Each number is 500 + 40 x the weight over its row's rms, rounded and kept within 0 to 999. Layers, rows and columns count from 0. Numbers have three digits each. The size before them is the row's rms in percent of the matrix's.

# layer 8 attention query, 576x576, rms 0.0236, rows 0-89, columns 504-575
106:456520514461525479466530544483475514444599482488463481475511589505501533543507539538532495485522450470549522449514442461502518558463467483490546564548485474498470507553512511431489547487530569486454524572543542483488
118:512511383469508474459417513455560468517545483516502497542378472519430574462574522448531451504512488486512536477501528452528550447486492528544488446544469493585470488495475536505476450512403447537452486572493431506556
111:481447486481550581606462491514487561409525526459479521518522482449475452524458530511573434506565457501485589489496510514464467443531453536576532469545497520480478422510455516498500522513446487502508494486478535469463
109:474411498522542435407596519591527434503579518590470458463556527518493458526472493501486498499464503435493440516520560484477496517556519529479521494466496621487469421509470470486581549515517438498448582555519540573544
113:452502504495482479537512474493461471508468546497443497439473537587550446475554500568527508461494491523474475537494422445476484542480488468507476574480501463536593486518511536420541498494439511463491510431503522478447
115:483507514535481476536518499416470494450503476432505507475532468492462419499545512495461550565559449495497563559445470488478482494496462476433532490499450467540512565496443494511517469499436493496490529562487580495468
101:397554487493488498440446495447473434564494517484431550528479549597557531499479553566528522466561506465528477562432540430482494500460478566471441377490429495548532518553551443515600458461456572458480459499494533471500
117:487514468537441575444432492561506524494563473457540460510540489404513526504521469578514452487517517539464545428468592501534538519475477585438496448528465493470467522428497529558447515521497529514497495472478478510554
113:488423505519489483559488550601474512438524533487485503518488464551489520534441515536514532503480490530498500496461481507536504399426455493563581536507510531522456442438540416496510516512537481508505542476501508458484
102:500556515587449494541456463587601480499542511523534513524496509485486514443498535562493527503430509495460431503460498577502492478411553479480523501461494554453539540556481487492390408515508568508560452453538559509511
114:440516414438500479537525490586541501464469444477481520516448509467556474490497418480505493526516450510437536508473517535468560465513610376408576433478507532482507535552484480548515459512510563503468541522502532450544
107:491459552520487528493507465504485494527456455473476489442477447476580494525510483476478551458487465523444501571525416475534522515455496455503514485462429487470452526484589443553516493493445514482475531480532560502479
117:415491425481520452424521451500539433473503512523533504540497509556455521520480574478485524511479515513466502498524420526453498534470580464468499424476500540494515478506545502451402495550596485499436555511513444537500
106:482586471505465527454457502494515485483521495507483476497541491432542583528589486547491470459537516492424435508482531501522520536565519455421476465514543449489500605531481508520412543466554575460581495493500514524499
115:518484549496508569543515477425451495483453503510492470497558468475472505471541543461541510513461543470526509514563489499533407485460437513505484537484499530525540473427480564471503535467472469463528521482487556510477
108:408409502556452502485517455580486533580483560526472562549483525482481477512507481486495477419506532565424426525472551514458535555506550472433497493485500512486480491506475465519512452494498553492510442491466484545482
115:480540506493475480519427465441506467499484510507442552549455563479494489466539484452503490522464514519376447538496440488474544486547518458433479453481500555480515575519483487442503522479507560511563511469443482482477
109:504438504522491505501404577530503473425516517481452543479541484546511556427464437503439535502519513552486525480546505490514524532506540550479546544487452476490474533563521418456559509484475491493493497546524511479459
111:524432544491468479531491470509487545526527498455513496501503552458553500506494450546503488457543469491430516425486501517516473466483502537547517441581507523480442514445535397512436458476543496474545488512507487534517
119:513495436438547439433466515506487547531575562475513507476548514496435458549604455502518484511465517474428558536568502514468484509498525513489561469561570477542439498563514525475443502524513517456471471517511544542516
111:487500516412519446531569494480470582492518423505527525480509492439441486434477487570501495488468594503431522469511446539554505519512520530436534438502492499482430525541449513457489544449521589479513512571463593515489
110:476487524546427528521463516423440436522515496525483499472488543436561511500447458523476524485495512504557519533449479479496522522540464472504542492476449541400516509469455515500525519497475502495468454442558514513462
113:541532480557421584577562452545535430473451431551536514534566417482540508562461546458515504515473529492552509469416544487455458467458474600565453437455464518541528505447450495520522480533487468535454515484535473468532
109:481453494481525514485473463488502463465497524513486464497571484518475477526507523419564543535532509507577555514547502529426479501526471539495556596428436446507545442469456529459646522500549416455474428516548487484508
122:499449529459559463522514457495520496499490511440506515420475486522488585494497514476500513475554520391523533470521555506479503456503470458537515470516574460439553520494514507540530495520505482499523489483497575508546
103:430552448489526509546448496488551549504415455532485464603509485502559517482532575537502486468538492502502537539518442462523461559544538437380496428481437461493437463534477501523507527517474484451479477495475570460498
109:526488489508436474537486441549569451527570603506513532496534494464432565452514469528464533487423473450481517499502516528437417496457491519525477495564580436416553513429532536471448472495496424424531534476531516546555
112:471461524491480490469532500516519448486519539542536417527499477418532468506528544560532481488539427523476452533501517523522486511503523527497496485490519516507522425481531569481506541432530501439483601521442426553462
113:432510483414499493493441533508532496454509587505456505557475492507538515421508470496509474506508540548446575471457540428514485502546504477391516453553424513465493535562496506500481519514501485505486462534449461552503
111:542523578508462530503410480523484501508517456465558477528516550549472535484466381448560494526532479484468531457539472478457450492459476446565560524618566432462565465478537531548507521514458378457493546506460498501402
110:565423497471518523454491504578549461513482501476475505507492507536517511508431479522570524506489445476535478485485512531527471503458527530511570530450521510504500412509530491590463445546493478517510505473496546534527
109:404547550435576452491468508483468573498514487501459495566510586486487500466511474451526513474499487556462499492494449493517520480506473472461441463512474544471495585524540505531471462454444511492480444479503448436485
106:507514482502512517546545583508517501504445549554492497530484520442491509431497494457510495475463535552533492515488470554420503435455477518510466528563529467556548405520474621523436532570532422499561572476474463523463
111:467436590501543570550532488454489507532532452588488479473459529480454483503583525490503449516460499441490477429480435509557555461467456501516574484517613507468433520522585446502453491457488481528484536513477533559526
112:538482539511472476472489518497506522433482483524458536558502452437513420518509528443512521459457485506454453457562469548544442513504462502567505457454543465510521588483484439520541536520499448557533591498481469466523
113:510471443481503515563542522476419477498533542521510406466459491535515562523518505500457531444532503466482489526473563432450460522495486494551496562505439435554513451452519519382522507528509557573566429497461482476491
110:481511442519597610467444486491532403572414533577420452486429495462507517474479518496438474429530525572505528534507493496489563487446454514552518533463465541524497418475511419461514520443490457421528489525437513514502
110:509458524541519505502542536478526472456508513475531514533524507517515514601517500537492386498463460377538511538584529545519491499546525575533454488477535531529453454440490461514495491472534452474424531464503435452524
114:528546529521563543460452501530524568563545483522428559505472537483456516490524565435557508415464555437495558522527514506530522451453466499460502481515439453505455580520520474512489473486431512503552476534530585479499
106:509488531522432514582504482540471461528510458588476377501456549467515493441492517521536538487490513499489528455538500486597464428536492453477457506478574472493472493510496440543531465536474528441591569494529413541525
116:421524477431520483454455521540557530512594448502532537531532471550488435493535466512517553487459482573454553571464508476468528462548553537465548465505525573527455472543463477489452475498538571500395477483465508477471
110:441470395548566437486477532456525478616505510498473498486472528478450487494540515499528529540536488535493449473525486516503553525498519440511560443565558463515475502534470521498530495396536504530444500562487565472461
115:515512487464512499516492491539525490465559481484520502531512527398486518506536473487502578506476445542536529511515515512497456446473490466561554528539501474530379515513440564558483549521458510496468544542523520456543
100:456433504527503511392466553441544457453506528506444528497513531507472522454487492503517522498527505474527523525490498476489522496534561514469555457527537532535487544545526521566513498450519534507454487510398576458444
114:515542465497503423487585527533597547415476503441542498469578487503516498499474485448453518556483503513518492491495505551392472440519594500506524471466466535460522469512496494512502480570493492549500519614564452431416
113:565487510547586493462483551615476536511516446612466506449535464457450397520529526529543519429516474532438540492466514397441506537488492471504507491474496497525514472515515517504592525459375557451527588484542519479534
105:494466441587599444472505535405463433454512405500538532484515519515462548469526488443482461515471411477556462493506479467508473513512527408422557501510477466468453563513503543451495477536434545571482441477547459486467
115:493475575493461545539499474476499497476469511556540512471566489508504489477517540527477545514535544569526494484467453518469440468478539470514463461446422541523496503478493536495483546533492534530545542566468496479439
113:452494414496485522502567521485476498475480474521462448517418503447505485454479539516556506438510438508483511482541495495516514482557479467513471490448509454504452544582470587440453481510496549477495462464523434549498
117:516507554492501514487467525550460467492542527485507621486498509493558504543488537457429535486533488502509467469512554485501475512512489458522493444500556500507530493484562446533554537485487536517512441518467549449480
111:516486491534545465503530458524555534521472507517551453575459534526504590472428502485453529437510489488497454506531533487426491503500499443487486494525506540437526565519454429456463543565536352490492458521490503507542
101:509582452513498567477518459496434467479547491588549481522447512570497527494463502440529463496509488512477484548454526442449494534533463507499495493533504453414538519455479479463475530603499489519512476454484482435450
112:511467510518461450566488522554523455455493491538544476470467517499496564529563423595486584504454491492453411516583433477497449548494445447544513571537525455492439524462486513425408529498543506494488576551453487541492
116:506417495515559559473550505519522457495508478473535545470437531487419503529472502446498479475554512493541463500511537487468527503458512379606525566446441464529429478486566456482483545459465455452511460512455497483483
109:400491490519538568461482440560582540503557481453494458524461512525572567471507538463467501542574495418460498509511493507548520462551464507471523467513486476512477471513436444509582469448518534471519469491512517485520
108:513559572568479516538513471547473485568424552494487494500483466548567454500501452495538492464527486508538466535579554491565489454467380502490459481550496536475537541474493498457527471523503534483493425484496402473448
119:442569509507485501582501493435483496448439577468506455405460477519520550501457541411465481515464541466530537492493483513538535476483434500568545551497532490460538475400605458534468512467498446473529468456510530479479
117:411525457465552568472462528476518457487559538475544509507510478504484521483478460493392446558435499468466509465501516504514482523509600541488502499513453541559484507526531520479423531533477541461464413502505519496493
116:426568435499486469502448462508529572450498413531515479492453514505470415446500519541495497503482518480460483497464520548464511458511494520421527493515462551543449508527495536512413446480469524464451517518499489514522
114:459525497507583477547509520509482515403488525471471504433536457484476527535530632579513505537529521487502534565491476461506504452568531441517529525459564460470417444556534442553541482471472543470461498536521570452506
102:557512505533516443491467486539505481455514515483578496495531506507469455463435473433489476559483547505542505452494521521471454549494532429435466528537506533506460436554463500505502493518500465521464484512451469594458
105:568525529483524465500486527489507489550546466512638476450576485494481475496526536430508516502483497508524469496498585515534548518497494504532517537425482546450476504404530638498509477524394490508508471560510561472516
118:581491507551481461426490506538554421526471569548488567518461477521512524523474487493466492542484506484569523495475604468485535528534529502462541471468489462480504533435528508570565500480478445469474498582531526518479
111:490521462465536520438522524529531500436626473447525565443558515513479546499453509531492481517542517442530564459520507522463509499409506505503549506495467532514428522550504441570481507500507426490476416552554478531462
090:541465591529525485465470485631491503516398518372513533456499507479505500452472478477491546525556509472526488489467491528433477476492532495532428494481448466519539482400502541549481497481529475503543476477485476498445
091:479525467502510474564521534553440491582489566541496514525491490537506476482495480463530535482563493463452523564452525438512529564505583425602511507361486476575522485541491505601521499489417502466513583459500535479544
081:538465516542484520471548503558480413519527517540512503468511513479515515477546501521483538542519510552522539518532502444476465571416445506452526421440541508522526541456511543466502442513519466508482562477568505516461
093:493545503507517468509475455516443502541463596399460470531517525486520505506468445565516481462494556411488468566445506504495507473486470601511411501545463540506558474429468450480488439463477510514573410476463482430547
093:526494529460402543519555516522577507595503454468553454501570538440493461478500503535499508500530454466530415560429527431411588539471563486491455512534454506466456516528545548552496513436453548557506515482484451408529
088:504546457563518481535500614515513530492473473495526528508554479510494493485466505453505511543544404529530466505494511501459497560549481469515549499442534512448522551470495517509582466451468423504449565526547503509486
091:491519519521478525535490475477531533424493498498467486447514513561548506562400481424494492508427477537428428509458490551429472539428520505604471510499511567479502501442501527492461572504557482550494557470496519429423
093:499494463559509484410501475538502378548452427506492506582489470469507472508496457560458532458542482542503416515464448473480492609526521530471511461539519457538522478508431516491507550557515425528484529519506490523483
082:389453445524542541482535497456502524446496493404481507505489478517494506439582567519537467472529531537445603448482497494516507447525481458459509443500475506498543540528509456535566447469503505466442533441517554478563
085:457473495485427507467484518528483564495525474529484496564541537433521519528509469541527596427540530529446464473502496483493469486535525540487506445489517532506559530434540562532542568454516469441502589563476502564441
084:463457514499519524570435484458512465470564562471529486514515452476492517503534510435529599573438499436557518453537498496524475492518568540540534434478571463487525561533545523503494453565468500466529598540540503479521
083:495519477532420549545508463526509536505503422526528490550458454498497497528554462506525469504468473530552443458438563454478501516534463516466507486511479490521461517444514517516470525473490486563517529460531492572482
095:504487540502477509541527477510482500469506493527467465536515516568517452506497522450492478474381517490435464459486448492536485529507500463485458475513464579561538501552466491528537546568507475502485545498506496448490
092:563560444607529524522449439515510513524525472498473511487484527497450557461538525495575496455503536496510487424431492483549529506516437465510531504586502559525497514445532500555511499474539563472511452427532533477493
094:484547516452497468465480461492449467523540520536506494505532494459480523508621512548483487508546505440476597490479520550593494584503561576515466443486523479489495521500541519531470424445503493508512456470526533503517
087:545521588506515462494520550483500592462496460434515533558431584559513579447418458500482536452444531493505523488499491517552527522486491566479492591455548506551590468447528521445402502493504427509461464538508559475412
090:478444487512568486497527525509520412520475453542469467518476502473517439549548516484460476443524525523476496507557430517494471444538522528424501478536427458482469467487456458540559505532539574473460411539493483411512
089:565485527449466499498447536557435546533511422544511503474517463556502423457548516478522522498448479556501451436442505551472496522484478507496454517465541538527524516446546539509500500459523467502520560542549476564477
089:543463537506520528475522564478499474405572508450491452565556496496514475444513482550453486525521550483484495542490423427497467456475544516535472462504461501410531467491434540486529552483544501496580557517532496529427
091:575555500483482530553501500465520527508502546533434512467490528471523513511515459502518488591521459463466475524446618559508460460510448525485490499501573470495530528497476527462507499426509532496532569503561482550493
089:546509559496525552464533485501559434463561575460405500516565496486524491537488507517495521489550515486533497539471509529482530550456581547543536474550383482478468456514466480523526520489472563477548441571459531532503
090:427502467505473465567513497490496474407489508465522525512450475456452482498475455492448461470385499530514470501503493555446521441427525508498482529467559605448466502526511487531439486543524528532470577492554526469509
100:531494499463530389424439531493536490429546505441487571496511536547465563450415426489550558485491517542536527474516441451452427619448587501549517464458438484510495458532518511471560507561492491495464480541465492479502
093:564409550477464457549501544561514510505522517520525441459523552483538450535472464520540496483457397455452451539437514517456485539478513498514524501511522537543452552514488436511497536499475523524501528517455444501493
087:483554496510517532617513555486497515543472461515490527536614433573514556492521528578490486458434482475509455538502552445505417485549425485504465477460566451535561546498515501536528482490443454502551486491567524510505
083:489411606498515526523585560510541556485444439530494492437508542463504438496382436485479489465470471479456412516457476531502490499478515536502475509499526521506443482515477527527524543548553507519558504520547431482451